config.toml
hidden_size = 128
vocab_size = 2048
attn_scale = 0.125
init_std_up = 0.037
optimizer = "soap_variant"
warmup_steps = 200
batch_tokens = 32768
train_tokens = 119800000
max_steps = 3657
Each number is 500 + 50 x the weight over its row's rms, rounded and kept within 0 to 999. Layers, rows and columns count from 0. Numbers have three digits each. The size before them is the row's rms in percent of the matrix's.

# down: layer 6 MLP down (transposed), 512x128, rms 0.138, rows 147-246, columns 0-63
# up: layer 6 MLP up, 512x128, rms 0.145, rows 148-247, columns 0-63
down147 088:565434493553554481532604498465456452577402490563530504527544457549518499525507442555518408534487493437465579558439470480460438519492532446447421430554464537462540496601469507441528458539493382
up148 070:517489456528498552492446392598504576536558575477482504482562605601446479621523566383496508470566514475516469500518499536515483464521436514437473436477567521584513479463460504469355551468546417
down148 067:462538489543587480493524602457466541478454469545491530541449468450434456463512474564418550493460494416550509488475450561544411497489505453466491434543531527513552484482603462487400521445485583
up149 099:513430564512494499476414412547460558494519519461514481579478586565493559461452448628478474522576530454543445471573458441492451577564472548503554487507501476532515496414583555574463524589472474
down149 108:425515438462508438520490497516421593611478457409521512500496469555578459482482441570492431522569586479453548531409545547542499482561451557491433520493454530444535505579492497503448540640514559
up150 104:489516435505463528580528449453588463599461438430550488420525404371508459547489484507544505546499485505541488604483468494453512500552358514506512519536533415538440514506473585394482454524472514
down150 098:467491448443490534444523507446476540520494523495448443369533591489538483401561490512501501491401489498510559565464512528520455515553521389431445586509527520527471461494517520529579475557440494
up151 111:490419493460637472475519490475512410543516463407455461434455512494488535489486501508553453521523421483447485580434542438559523497496444507425501467533553488506510467410520549438441388576477446
down151 109:542476505471578470447446455442489460542501501542431462425465525567379474558462529452492588435511505546625530490481432477517432598491496526456440477393493443473479581569514559529426479569531463
up152 107:468390430408513511452567459444506474540520499483514456422559505469436490505450480525493526463468503478459484591549464532496567575578470481472635446448443531513544485573676456442462513494511423
down152 095:470506488414583508532530501575617472538451500566493481529576553468554464459465592537449528528474563487565494522552511491441462503461552523428454475429513575528587400590472537477518542487469423
up153 085:391502537527390520497489577594490579398558467478495502482488437527532530487468565507489425440442485520505450534529431516497524343573448556468537486498484573484481542449530440519428535490571524
down153 085:518557528473528469442498463523523448493643498576506425450496451400549561480547566523440448528496480580525567467498572517523511452452533530486495449501499536522453566503519545424586594504568500
up154 094:455480535523402486441539536480542498481409512548478512479545409469459488470449491561534559444439558521546481482513456522495436460471518592460618423618519455475477461486460543493498401467554427
down154 085:515582428600577574512569508505503564499518534467483584448436536433499458513543516395520451464464508439580462536429502494483492406502442582540483483499527534589464415458443525438582562459514495
up155 109:516346553528501450496565513516514394470568512468480502443554540458450449449528548415520530483506478492496548562567462430546545552527435518495457421352510394496518437411534455465486520505475517
down155 110:521511562485489549590446483531508485378589557466427516528453551510469575466462562519467491469525560534474541675501513378427491480430440529582483587578571467497393466454540499527495495537405551
up156 109:463467543596436469522526477549436494485495463451556563477475435485588507477490448504404503524465506612545472596445520523480514474494380520471482478484478483475500520470568476494526556478587569
down156 105:420509459523545437490489485409509414504435521444513452478391550486590580529514515487418562473496544436583413469545425506457513468464440563441483484581465524471414476439576475559425532506441415
up157 113:569514371520431574505439466530534482515525447498499467563479404534413460459426546443472464477484511357526380462417447567451525512437466520513557497547555445452482528448472513545465523490552485
down157 108:516635521517570563377514504435590469512510491541544556514493550482496468456530489494506412410563459592546468535482531571462507430533536535449477485416635536585492531509435511503507475493426466
up158 104:528457469502463524451485549570519419505441581562452569474521444540422545522451462460501462511521492538418436528424498449454433505560453517581506486597531484460491441485562451468429407518526552
down158 109:460588541533361503447494492566445547446472476462536584466459501496553487489369482516533490585538486574508629509504554473480419444470431482563497412502481512525518519497536495465398457508453512
up159 108:490470499561499540441490533445547546468488508485504444471418477523507522576502450489420527504445552523519470552520548540494547510541415541629503532472450463521465457476497625445547451406447396
down159 102:477479496529589458573521440529485525436455505441468551524559478471476457573476494483539426385581400430430415455538538434505582442372535561506536493548493549532549587487489479504462482477582494
up160 104:433450578572372495451584508514455485519476538525546501468530513479536536533525513497616531465510385437594512485516370518515526468485434454533520558533558479492552450537493499510487446381430557
down160 100:591476527468480459558542545476483538482493524499517528391439533502540508544496506541468462506540431442552578555458544489431460450466458508597530502564492542501579520458530563514496517402438449
up161 099:493517517478542480562508524620555562497564567515441516498454522529563609419517455491535564566510568588576485537485417533527555482551471504561433570486407500459538492489508536516565444458435534
down161 105:496547486571487536418494535560527528541409395551448554513476575540585478536583533527549511487489555500587517488490549483471400498467569371461391586560509553434526456484529551554571515520549476
up162 091:430394467524496478458470472551504478436446451408574523535495468528440491542432525519528476551484385500460600503568525443576455572533474450413482450501554477483452466491541605487558547467511556
down162 093:546502541623429507459477547445510538552533555527526412503565486448479516503485435460452527423468554526477576494397456564420523475557543590475543543544559496487473523544537472467512476627547551
up163 104:514471519580364406552543470573542489474558546529463520420424440547466541529473546461448515490537518597531509456520567516423544512489493410396458461586470505545545462512546513481476525509518503
down163 108:530535513472477458481463462413491495480478543452497480538497453579558592507423404521502488529539411455593455575454554455509433482484553447596503418382519500630535493478506469512496508538509522
up164 097:503378449522462599410593544592478538522556496512518494509587536648503531490476470494485528485454514508448449464575431530542524453532503564472472481500497430507490414495458471432463506491495475
down164 085:470559550537480428523473547540465504500529638490496491511565555497487498546520535571495492492555493580485562448486428585485444555586489555490514495482508516534561433549511467490435501562510386
up165 113:474383516491568532400449471522514482481536382494540566498401483405554548506543501502456477438537396503480551515500462475521481562562455544474506551551452506541482543563494485521458512538525503
down165 107:515536442468515505454522502473542492572517440499496564507521573429441448613478429559495446555454566389505560508503553550544502482475457419420446507553497475487473559503425508512463447481414421
up166 099:580486526466596478457557501549555465494418503574489493391556514458502477460530537523615447573467609512431400535495460485452466482464524543544456427461518479513494542512572494458444493545557498
down166 102:483483498475398406564434487507498565486511467454499482599579519553466467598515512428496446504538453559480476559471456571438487506436446543607550465610512478487570498387481496471520472493466460
up167 088:459462554546483485478534531494484412561579523437486449470566575449463478470598521459452562484446488431442539520483495482467583497489461514411583526475459550510565485457481468443559496580536469
down167 091:548479500510520439464514456459558591550502555499471445446464580476517525658521613538497492519570465434565546595496515541504493433531550490503477542460548495515500492529495475452499507469475588
up168 092:432414595508543456495475536496494546391551422588530435573470453550547558416488511495532503407526432632524419496548460440474454515491458493470468449492562395477519447495485533534518423423520453
down168 103:536510565530463520501353511535556415510545540617611490533530501512541471556571471442493509522434434482451451502478467564506496542438587532489487456424598534508475497518527472464528485522489421
up169 102:439398516592495515466486452557568514416530512481569510545492522482503501460568533441424503492517556450511471481475564531391455484585572501533679432491489524517475498484476462520505542528564583
down169 106:453548547502522516404504529476494465542471538567454523499527520369544492502557532482531520521529390567530467443497485595511551442485518542517550468400612485459494524565409481465455545539546452
up170 095:515499576593359497431470508569562530533611445431490446485476434495479519467497478557425415508457485505496443531494446407461437451548547534520453550523445595518530509450604547472419430473492492
down170 087:458529492472478508544576487443450376557533522459542548535469492473462513495375453514517542471542572517548504479513522475582466571385393515454543411551403469494476552396474584560555503522488527
up171 089:451440467541437569463412475546518550461555424491451478474459532416468455500529558489546516499480434537514452470509504445496509446502514420533529509441386504611539553426514506418421526482460529
down171 090:484563405524544534517479568403615481539500422560515552557494504506534408552491576547537489472479485539606457516556495417533534553521513506510561435519489478495519449525555507457584461464573476
up172 099:473474496439482467455538461559554517524538473517483456488497535419575526425524475496464500581531505412480443559452512489501455583565473598461531542410452424443483573448574499605461521473579365
down172 093:503564446504508582449504478466474388478477553470430537478497521514536599491525527542527530496448521448504549470542475506491418501557414538551403468519419520600455470471531446531456478527531511
up173 113:446485508550465570518548522435506547518556466527501510491478520590565531438524488450531509510505482607522456487498477494503425490480505564668559447437477579565495433495463511519515464482455566
down173 120:557397530373544477542531436482503544541477452565494455443466446520483470417466499491530531464520442506499496478486515531605346492570489520538451573453532470531603505586475510524507576463510505
up174 112:574541443524521414497539472508477487447607511447618504430414527435525586510395519477486550539458559418523527480438450411567568506463476498409519467441487487464478474475482510499460535568475439
down174 113:520462489499515474489468495524479410475478432552446499502438521490500405622378576456463520466472546495541531422406500549460525550517566530578462611560556546368490441489564537512629402485508410
up175 108:556538468562569468521455579532550533439550529495554531564481551438452516585509481537525494525541607464423531386506550414521473419569519418568560473437466508546510467455546473486505429506411568
down175 102:526424502504483526483431448500438491528533504509492592496431504620442521492576431428459398563492478569476508467518588456450426432443476503468374438512553452460506526450459496564405462456446549
up176 097:498504475471591484573551480529514514518542467445464444520596458528489460422468468375591538468539533413441441472517450456498424525580494566475500444518517432571522520512524560383639533454486436
down176 096:615497521537575503511495470673472461603533488517577497478438504533549533460574496549571527443467551502512518495419533576569511521544518490518546550546546553517502519543503544623518509477576481
up177 108:604469554577618445462525418441520508502479536474499458492496501528482412366461434507517479519601528510535462530598541486465505452532512454505502466522472524511514444532536503470588459456471540
down177 105:502483520498511521441541449499512542474464529545502515510425586429475518478477421452368499532462522458586566468509444436528502529571487457635463472424530516406551479471550509543500528482428449
up178 101:486519510627502559510569475487436505576503556431390517429522433516565414484503479491446491541347493484603520504541546544462573516450492546553560415548470497463474457547503569487491517468451481
down178 095:403468500488475477540468468511497583428505466582502477560408459556487470495421447447536505523411562595555464448493439487486442493616528470542458521454485500546449469423534522530496522594500440
up179 120:536446622468516486539517487477490496476426503511571548582463402575534528391564460542495616477528527545490511544573417523458359477471495474499483498581460555429531521485452569496431595488587562
down179 098:456555355569528469454479455558488535437531504498456523516457521534548544604487465444559460502494488550515466493463591467503455569537535486509500536509511529454503432432558571464465423522539524
up180 094:483478500576525593566449459520484498426385434516444454481609522440357502526514465516492492569399573495523473423467447462489587508584416569463497529433492523443460473550495490585543505484532445
down180 097:454535485449545531521519537479482514603497513461469537420463534435570515588551560495601470491470498517500431459532581490435402514422476492469439485553559403474471507564538470428516548497488490
up181 097:549456426563580570508469537488469473574478430500507493410453541581472584443452480580475543484528449506541511531571449541518440430533577508456534525457568477480464392535556500406515485466471481
down181 094:586527496519500600469543571420476574545476550557503546450531505541538501547511508510563522528527484594488522482497636556493472467440444540560483431505424527495493522542452435565532509529474457
up182 097:446538524472503514488423462618468490401516600457531467437550457449539543537451526484466560536510498512459551375596441504459476400579498472484551492500497457490492490482532493529509418509556543
down182 097:471508589565547481517408446523478428518464512480524537515504472454508530420463531575469510451439438442499474506426544453537419479457531438466578502456502544495482477481450435498447563553606631
up183 097:420503441479553543505607575555541533524552454457549534415543442532473477491589498490515511546542466520460543529384535495535409444528475460413461567434490557519562609486517556472504583509462469
down183 101:419451489503560486468526456478561507490423508550488554561424470473487476475582565553456483511521512575481447568496511404523582465598502494551518533604539521560518507497491429461484458498506510
up184 112:505544549539519538443515491498467433517491465516495458541496555571456450491381515433451540499555481566491391471534349405473421511485504570427589409557490533497469570498463466453465547495539414
down184 108:451562447565507524538433536417493502507406511493443533526494596482486480525523450471431434418417463520458459438441449394501490488582468475581519501567502428458480482422504524578510421466497494
up185 113:453518604549585574522500501475466464443504518501592512551571519587469466503651431536477571564494500486498400505512496437486481524475566554431461553435574538456528499447521583522584492517524519
down185 123:498506520553420461528539614556484529549481427490504508493443501447484547511532534515545521503553593454467452537511442389508544507466479474434454505459519456436526636518506464398449445433475449
up186 107:510465556547512437395481479481411563502495469499431555526458539475507540479552462547461623466501538499455539544516492490540524540493578433571479567474456434437518497335577521446457518508374526
down186 107:472522429498529575513466373511403408527456518534514469508469454474477436547500530563558425568489490498562371476530490545529548485410550469411464428468511530529542510464403435453535534590531513
up187 081:556491555557509544577385512485547528545580420514478513456510501571478448595573540510513477495531586534485463456558572529459487464521530480491468483400546542477553552442479489504575597429552505
down187 079:437566559489469517525489491481445537399497568506514563414550507489493539503448484551495511464458439358543525470401445508540536535521434512532546494385457500522527583488530446512459455489537504
up188 103:465509443512503552486492560483469397526440501532578409512627536476567474531518422424566542547523456503508500490538461446541494500558446445359455463468490554541488543461501450437492514538613550
down188 105:510495598453486492441480540494541584466552527459495358523430524558533435483540479483570520519443500480503456458504555501408474498476560457514478470508524525513561615531481389553531495567534509
up189 099:577574427399518446477371498475486496453506526523441488404462484471462427512430455473525517468500463529486397430582454554487448502556447472502548448535466495531563418534581545478460533540568533
down189 089:505518446386432564481570556509425497517459414640468460493524484522513364569575577476550519450519554538454506515550485514562492456420489560428493497517460528513505519509495505538520467492494545
up190 099:519438570468471453495527484587516569533461500414509523428522555528523545466538499519508546575469494502538478565431478442546478449453460506512494484539470538479458415536477513438470479502459411
down190 091:437493523527543582448496554459585583557505573529487521542539416442465512534491456499394556472513474455470515436526516518497441542527572479505421534524578438445501590460469526474455506530550485
up191 084:496472579543538516533504489392477505540494449484476413538456442514462476438449501486449525433495540538459415635571551494466514504582470450539534412464578567522439465489555393461551474507552560
down191 094:530492543554450476474475477545431521505505463449538466567553533475563449556385506536532537475439475599489585524514415477495440522550425465503516593520498513478550610421524548552510458470452466
up192 101:531404469541451461517505476608367429440494582525487507436432508564473496406500562577500455506580414446479457474537461442440548521473478485492523445427517402461504515474490501502526435525533542
down192 102:442536508542436476551469509494484474432513522660445522489536476463512553470543457465508464446502423477478559576503513509558449512442440484512544527434490512434513560489503510508501492435524440
up193 106:523409508462558511450565599495511519432488535464478525391428498500527455389501509481593592470504524498447438555528502456444559523449460496472572415412507450489419480463568549454553585510530456
down193 110:472492561523455476471496567457421508503491509404484484503465557552498515426495468472494432499473443455552515538429431564454538429510433495410497461587514491486424517531398489571521489544477592
up194 099:478457540483474507532401502491604484475506486402433380534441577547530441506502502451463515432440509439488512494545424509601508459524441423525576562440518417513555431566509475417506538425487466
down194 101:544533484491470529523509444512496522520525405566575491504508525562510541482516500484551516537592461548527476489555565526471418551391596583587462563538472517544478560453458506426579520440507572
up195 098:593499536481512536521472519561517506495523469481546480536518430454450519465546464492475452454503472482478444479548567481430608582543547501541507518418441523492462505419495465547570531514532547
down195 107:522567538457455460504552450473521439544497498500592454416537512494397492486484430480516529527463546496474529510495461513477499456486482452576530466546506443482547552406446579505462493508444493
up196 115:505540473547485447457492421485458628573542583495576445390504578590488478458590503561430505441514468512475543479504466573437501521599549490585470451560454525509620525487563446517497469547545488
down196 103:533551539567537542537476457436343539500485520499475601485450506445554479499469445488462515551453509435531406552387444569611500495567555511553557435559527453465471557471556448586500538450453535
up197 105:522473401427471484438460496555453493545562482485575455532336462565491497639519463464545499542516532605498434512573508550520525487480444484505513409532519503573494496405438485445463495483571492
down197 113:538545622476464478527515497437487478528554472522514470500425447542358487498514555505542507516427618556529515474483492412427445462474520409513499542501464400592520484449530490479462480531470536
up198 099:583446489603583509428576496449442463486463515544518577527548504545474504479446449453597523452405556564439473420570438547453494504527492463425482431513534521570541452433460467432568456530540463
down198 104:482561522508377553472553493544491539495471474534445492480521526507468443612503458577376527442541489434448519500593511569548536547558621521474404488536583524558480439424504489444466484489407418
up199 103:472336542495479498441538500541454538505549515449505521574526593418473512490494453513515580509402550560556429483461394481465510488582486475519486552552437483595516401569451450554505511587475438
down199 091:490542546518544471464540489604484638425457440568509406454484544517579435563511593575418407419520516499563451440611484463460511469470485512556520491411560495537435454486506460542516478517479575
up200 093:511448465440437409599498459501525429434537472548593503542380556574486461522554542558469559535467572536503496529548474510543486500467449509415464584490592492512584475462558475483509502496593557
down200 096:523482534473520518528525454564498431502479457422529576555462517466544410533485535464522430553441509391623515480471426518485533428501474536579452459456556551553442561430452550450391453444514509
up201 100:503452467418523503529497419582479460551555526506529502443522565520413533386454452579517588536550488438508553449607472491425512451530491512462396438573522542466468590471542535533512437527425500
down201 105:425514621477401498446556473506447386453509510553448527535453453575519500500466631446407548537460552462473493464539407501567524575503482535528519606593536404505469556398485447483477551534477520
up202 095:511433535602463495517603476514449503506528487505434483592564502500539469475495475521477504573493530545572504470463581570430523544542475435423543498507462456581500373430560516374439499425495550
down202 095:503446486419557549509495547530586503559469498626443497545454500500483443512522508488548513526430500445498546450541487535547463473538523619474456478495536389628582479513502519543576525510486422
up203 100:529521553444544459511572498461554546462507408475440542402448487503463424444527442553490518444430399348502587489505425502452474522521466471494546542551524467509483572495570509443523497499473593
down203 095:460435411526420560488493560535511566552530420541468446569463498542587397447456489431547510476481494610480490438479476571572475509518458459534520494497452589461453505485528476547452473545457483
up204 108:522543571494464511521551485464464492585485444491540531508451559595476476490569536474495528562494508398458497449488484558475462422530518444556490508436504454459582371473542456539399447520395504
down204 096:582414501580481496511586525515532463618558586386490467499491453414475468539415389480610500501474496485459532503430510439369458593537474500483575580458521503531472552553448479460539474484516486
up205 097:505476544507529472387501546513529501473471444508510519406450569441563437513550496429521574522481544556514468500570456467533497496424414514521630566399412440570428489511432502528566530502482483
down205 104:535509492494382441464455448536543556497594504389423468525627539488446532492448551410484406547507502502517524446476534505550431426465512449457517524479510458458459615513474594544571524461642473
up206 091:431530432540513483534527429547501513475531498409472495504448588518500531491440498397537530491524444511528563452428518549458492558405541597451553491544493542506543525562532556362513489571491499
down206 094:472442510470511416492481466525540592546484467480483482505401401516558481633525522468489496444451507460443530493439480407550445610540407480574418581428503566470559470496459492507487517429527556
up207 106:531532549546616527531515432561561544497512526513577578491482516545498522493526460498502551473495534479553491593544513504445483567542532435492541571512435500503639569519461516415475582461532595
down207 099:531522492625491558409485496465481411551506517507445583500553489439502440557484473459498490456460504441531545535415423497528461603628417503456471486425481462445473431549475427448473437612578555
up208 092:560498536515515476429504419433542577543512560448513583543484544500428542448541511465466533442450510459460477639517496442518592543595450467502551513571382479448526556531476452470445463525546481
down208 097:488539507423452524454511498491547560558486517613538460662516440534487453577566481394533440547534476506533566566562624467588535405459477504482521443474450510464549414562463520498503544430479508
up209 091:465495544514621513465494449502423427446512453393558538537542522502478408442474560457566455579471447434543489460460471488477495511505551511456592462489484648439525465419461397536475557490467488
down209 097:532442498549555430493525555541511471499503430373527528587517492507534491483596527534573603496578470538515492492534546431512532478441486534488464453471550529450491505518460539496491490498468554
up210 112:546460500464505602526534526527445468532548462549468548536532540457399458443509417520541587594452572506450488434526507571440481491457482503439462472575423579525564465564501547457516453565425443
down210 115:505453443437523444473455515504533494452585499495567362427524343509587488514475509404449503533499514493531547509493403512465510473561505484585466546522446518520523518517493524612504477485458533
up211 117:430491447504441539444495463528549486496454347456532582402513502537447558503474467423442514528544573521574471528509449515530532467458468551429498509439558554419506497518442495447475540490519442
down211 107:522533451480545507459574459477458549475490496510503505486468558445543550497429462499493578480493540445485468494473526573562574556344495537372400456597611518528519571448472534498528468531576461
up212 093:508500535434568541529564419491426511500484449423484596456481511487553496480493489468482457561458551496473482498598542511559557457523540515527525497463459515528496472497592574378496467515552512
down212 101:556529454537441560475514525501477498522545467490458494488528536483425586468501569537445546439507585516534493530508491456536517465546469485501531510534428496431452544580474478537495474455569514
up213 098:482535612519569493473499494534473537492554510461462541534595483506428504555478624444521428450431475596469535539569489475503487346474462465596566501388527535481514450568436488488492467508438598
down213 103:518483499418495528422525563471474433506531464627518457443515546541478488519498493425485425521470510577594515430489500563455553525502477467490418448527523548400428479429567488410484451520487400
up214 099:459442546502523547416536489549532504564489443536498502592478471490560516569504430546455526525544514461517548451510465500556514565487507427554535544463482527649492464496506502563409425508492429
down214 105:502393496527490500555464391551487421467552496475550343494493531486465471440484417487554463442539517546474530544447478478496498563570466541571625547532384599404487530520537588451500558449459495
up215 097:629456473569486536546457556535514429543544451553457516486445465528565473480512562491515449497558528522512463534552547496430449569454517450483460489564535475523606518463517424428482476521486507
down215 090:451540535533613497549472474471457587486559511465385520520532485467559621509521498435504463478407421547453547548475525508440518516511499573601495461537487532432556504463542498483450517546524508
up216 105:417586528529443493456430514443487502505487525497497400583554523560486498517538500468561546424467557524495477535430492510476527587523391515464486419608527560525441431560479568515543402599583474
down216 101:443494489501537464537394513452505578558435576438481537520416496452441491474442415427494517517581495467422491471497403559523536454363469497487499529496535355415521534450522496510561473566510513
up217 105:560483467493474492578456505498576548500398425533507481569573455513506537528457545487483615505525522430506430550475468482386577505531384513508448504551508485535455472495611439455512456534400533
down217 106:496463520462612433357441532506524382558467430397462520533594520540508575506494540431522495522585549488455514424567513486557436465539485469506495503498537481523522435492455558480459530376461454
up218 099:521492501425451450549471457470494439506511526511582490477439582519386486524443444500459421450580516516524433586564523577528489560576473375371502527454432461532495473538484536531550473548532508
down218 104:532503508506543500512391550477433524501443554392441503539510529430499529522483526490540489414449471416556490441401487476530412469541470377443479525447493483547483566457560425473449411554532555
up219 105:464479489458573533492522431537466536481507484460417534546531476512490469460531431501474547550450431471493490489621526529427599564634453538504512439495520479562451527448477499477466471605506393
down219 115:507469453601504460390495431453440490555447461560564493518521586432514597599471510441533402544517480476579473499468533481532414500501487438559539430399538451451533513474478568449512493546496481
up220 109:522548520477471478536471436554578483512545500574413432489479543558558530432448540503457464529530486495551431522473590509519399450509535530539528512452452455587440494472592578463516475440432464
down220 099:491476511441459462458529524428498596472592490488480459503507501549527449482540513514418536574469572458413421354553597481584499551546532458443476424517434524485462498504411459454453507491394461
up221 102:384476516440477558506526455468430546499449555547481551482541537564494458448478495545506465466502488528486501414437418560423456615531526533535459487551420592511543450389453552499546497520461550
down221 098:555511478447485416409422490483542434454591484492516437503388533554440565512570489476533467562437514508586509565494513472540402542462483455436488439443508509481492504432459541544450561515457523
up222 098:541532503484498440474508506533474508579464570524452639533587518490523433392485535534507447519486532465471495450560478488439486486524478576498566460549515511549477498444504587508514429532399407
down222 101:532594571476436545542463494476448434533467397499495485489459527457547575557435495471518503420501493514404485563526488559488549485493511479514550584501491495549396585431464474531495476423567479
up223 092:521456586465403544442551425541565468445437418528535476492547460588434424552484508511449455456498486502544486518507462530507554517420437505592530537489506428424545506529540563492527489530593505
down223 099:425574472412549522472516540506526459477559548489532529509517523544576519442578506475473490609489436429530531489407575501535435530513549521558450544465553483535504457361533491484472574552530467
up224 107:473482439468521612516492488569454616517592544467547433528447512532504498501549539484570505539533482452464528537468478400461527519509385500492573451523432490601495449509525523530502532471489447
down224 108:522502650453548431480492472553513539458554479468501494582476485549483525533483444498422605474473512535421600482498546417546527522375452497559470508406443490497467436532441574502411549494451532
up225 091:618491555556481534406465510415484518601472478563584450467488459513531445490621575571489459527542521572474506586530484575529546463501485568474504440458445505507481405509502507510559433602535468
down225 091:436546519546518446615462534474572462487505561434415531567437546495582527483457525500424595492537478404517512478486531411513537505545498510494519521487563472544514644453542434418459553404430463
up226 107:460492427547403515499491465491452593469444466475492612536545549405516538552490493528580514495486464487546500512554501398476543517573517546467479579468497498463531556474577505513504434401567477
down226 115:597506500435528508555496526512551630519542483520530499438473383541551535557510581509497461465390508556461582410546559575511396493456528556371481573480538463551450504514524424462537392410476465
up227 117:483555543438495464552496452492527531521495583440509453537509414541513599477409516518462529483524570515542546538559451491387509484477424522523557508525534388511570379423486461490491495566543495
down227 109:519491586443467510506588565471477493396480575598512499498391421506504425535550508439496451470521472430498456482541414547421593552568525594453458502568466474598515522468449474536553540505539539
up228 094:463474385600559506485541473510467501490523557502474596383463454531385452464533411467473447540484522482571485514445414517465570464514546491496514489558517485574452534546493382486512442492503516
down228 095:437459529532500496502507538574518556505429412423510558429591493501490443505527475539448440460504554502412459453482513476374619521564553455495496490602485491571427416523531379464504415509451498
up229 084:537438485503430451487496482475475446581462626500512458497573504484474528527469525478505425515490482443377483540640522509522515481529390568372518580528538450521509570476507467454490462545475418
down229 095:536561420498469610425454466474478516532467382575469565531445509542567451455513520463367457499488496576647448416440558535484491555455533517504422557478600528490514549471464505537557452439483499
up230 095:492535431448605493562479402547509481518518373405558487561492410509533522566541528582529567467480551550450436427475616462471526539571458418475501585505531460411483574527541522546522420435496426
down230 101:493487440505550481514459466458500432541437500560655595582572468548418443528564532537481444452505556431534433447512486441409562447540542423503562547458530556470503479487510520468496478567491540
up231 106:504537467504558474604599481419513574475538405440503447512552516558413535550477531564483542491614522454491403449419497487430500450563497497492482485573578501462497495539504514510594479532543490
down231 105:498416543519470552592483489484483593589419558527415570493547518589515557551555525548513558390577452404509545513512484466532465532476478400541495425515486450476602452593457435578478522486499529
up232 087:550582534462465503379364373468578477489537524613543594479532509487423503492544452560454481453444472370535488425541569520553444416470429454491460519462486525498418480422564534498508487591548567
down232 080:383515594444479568656513577502518543435489448481513541486568608477556429483458456492529528437556571590441533525521467497483448558429435522503453453534467442563500494507532515536517521476517438
up233 107:510548439535494559450495543569522469553523492441506569456524464539435471522442540530449512595501518622490487438425547479529529486511535522480456546482571498526390476530561594439478433530527436
down233 099:475491532455580541547531468571484519523541500658522501516468590469434489474441449526526539480508401542447504478512571563493463568546455558629545566450527579534454554522533513549438439529421538
up234 087:498439547383436477491524473494501477477587471508457540439499501462520518488586541457599513480474534479478499493410497484482489552503585419450521494491530559499465629545472553448438555461372413
down234 089:546573459508518443569481547489550451456532509402638472550502517525460557497377413408501525462539430521569515480381484512510443542492442471504485557414409513579434477504540537509564479464460578
up235 108:437516536577491484508580576500496442552521506548542533458516587487441496498403422453435569493556506498409384526543524530451508536578535444539442564577525491575480573414502575500525496487505543
down235 106:483458483491482500539509491503550493485426526439541510524476396514459384474573556434548364570483517534566498425457448499583465481471457503485519490437539533530579507586580433516551492483523439
up236 104:579485488496541491432508574533419559546602495525539441537422467588512520541518477565453466410557528597432580444604488432518479514493567541527455435452490532502594529384473547503468499514486460
down236 105:596524452474539439555465489525452504567468552436458533424489553600441565454586443474572504458534421467509554434495513362521456479526514423471433494515529500438515420530579559521528550496468498
up237 092:574466538492512412413501474504521496558477434478521491530478542503423422434558539545543398518460531523526513455525460498465463515487469582569563393487519524560456529572584567549514568469493593
down237 090:458565403505488522532488517449542463428548530562438428522444503455444647419501385517474512530580536525450390498511572511553517567570462499527529487513407449562473497430488501459456482528517491
up238 097:496556480465509491494615475482457472535532589462473443499475438444555573498499488530503520448527458594425468496450568482524549480506376538604560525537384445501488452505481564480351519420559565
down238 107:438560516559489501421496591594493522538508494589497489499532466480457522565517526633505463531455459459425561484468439549506491443560505551507491456474537461492491535504537569472467578554561441
up239 093:391420547401487551451549551478558470457543530539524456505478401475513509540400505464481590495421508476479459483538455477461510468532437465588546506480612526486456505464519527473548382491476602
down239 094:428547444476462540513522542481587496438475515582483425525548527460508469444516474468455431539473534549492436522524487549506616495492518514474509460590399487478453503607510506523523551485516468
up240 102:471539556446530410530406465553459530505599501522459540538565582456444565513456385580583520516446532512503581526473524516585605504495442597402575500499482492468478461528488552570530546417568489
down240 103:494596472543511546537482537484554428525489582391466508493477520448478445557585428443506493476549431468475500518537474438501571489513613472513473532562630536515552484456455494525474549377432422
up241 098:493596587496460507406479553519537425609514469464501523513523557535569579445593434381423419542468563536541480580491540503503494523509450524458557493516529506507559440431518424541524506547530497
down241 099:460491473425449511508527570496520487687489491514558482475426478535533451514408507493539629498554516565519466479593470471481428586519536472459456544469440569471451418508455638472532483448496486
up242 100:444440572513469525563489465520491564434545463412527506535468501472542572417465538581517426542511551537513450500499449501446557474557534473499481473450480533510562479488458471450584592560545498
down242 099:449519517577579472514492588540609458533465589495611433502552393468553570531453422456533440565435417486493461502453452488511599475558430464474568456526428485468452442570499620580489571448454555
up243 116:557440506380414447473499450501597542551507588461481584475506554418435503485507447419571488477508575578453435572500553438587394519567564513532537469437586437541503495433467493479569510559500444
down243 106:457533440527519495551473530452466503504433627542485420524526506534554524470443422508507558430498485548477460461529488511493385537566537560482542525503525568598521487518535481468489512492553523
up244 090:509473444472475547489583534417528504559411584492482444435521496545461466561534459454574460449505538476527480522417479525434489566481454478562390412574483445515477484496524485419527485465498622
down244 095:528484502544511526579482439517494430500538483483546448527495442452420585460555450474526504539524436529472517483528466439578574414424464513461530543523442517485435515592448579535506518553453440
up245 106:494461448584470504491535474383544503494501592501519407508414479445518499401469480464546523481469474448527529559495473556482477519583379518524592387493606470548449418510560505527444466534423454
down245 104:500483353554550507545460517475493540400468552483498553482447447529495497546493438535465486439387508420525569446474534533415488528608473482447583509535502508470456581494526494508459470501512426
up246 098:422556528541453564486481491457477421517512515506535504566554445571482443485476484473412607480450547560570481553562529434522514489470546502448498480447512602588436530535491467432523482493571425
down246 099:508480501435471502454369393537528466515461459525391564469506513459521422492540490482491537548429500545505488479471478553476508490527407472560468523530406497527501442550360426507464509478432529
up247 086:542526544549573515421492522452497500471491457493464525566465464435516536519430526423483572527536499431496537487489539637488507446512486441465477433449470539496491487356527537569580512441457482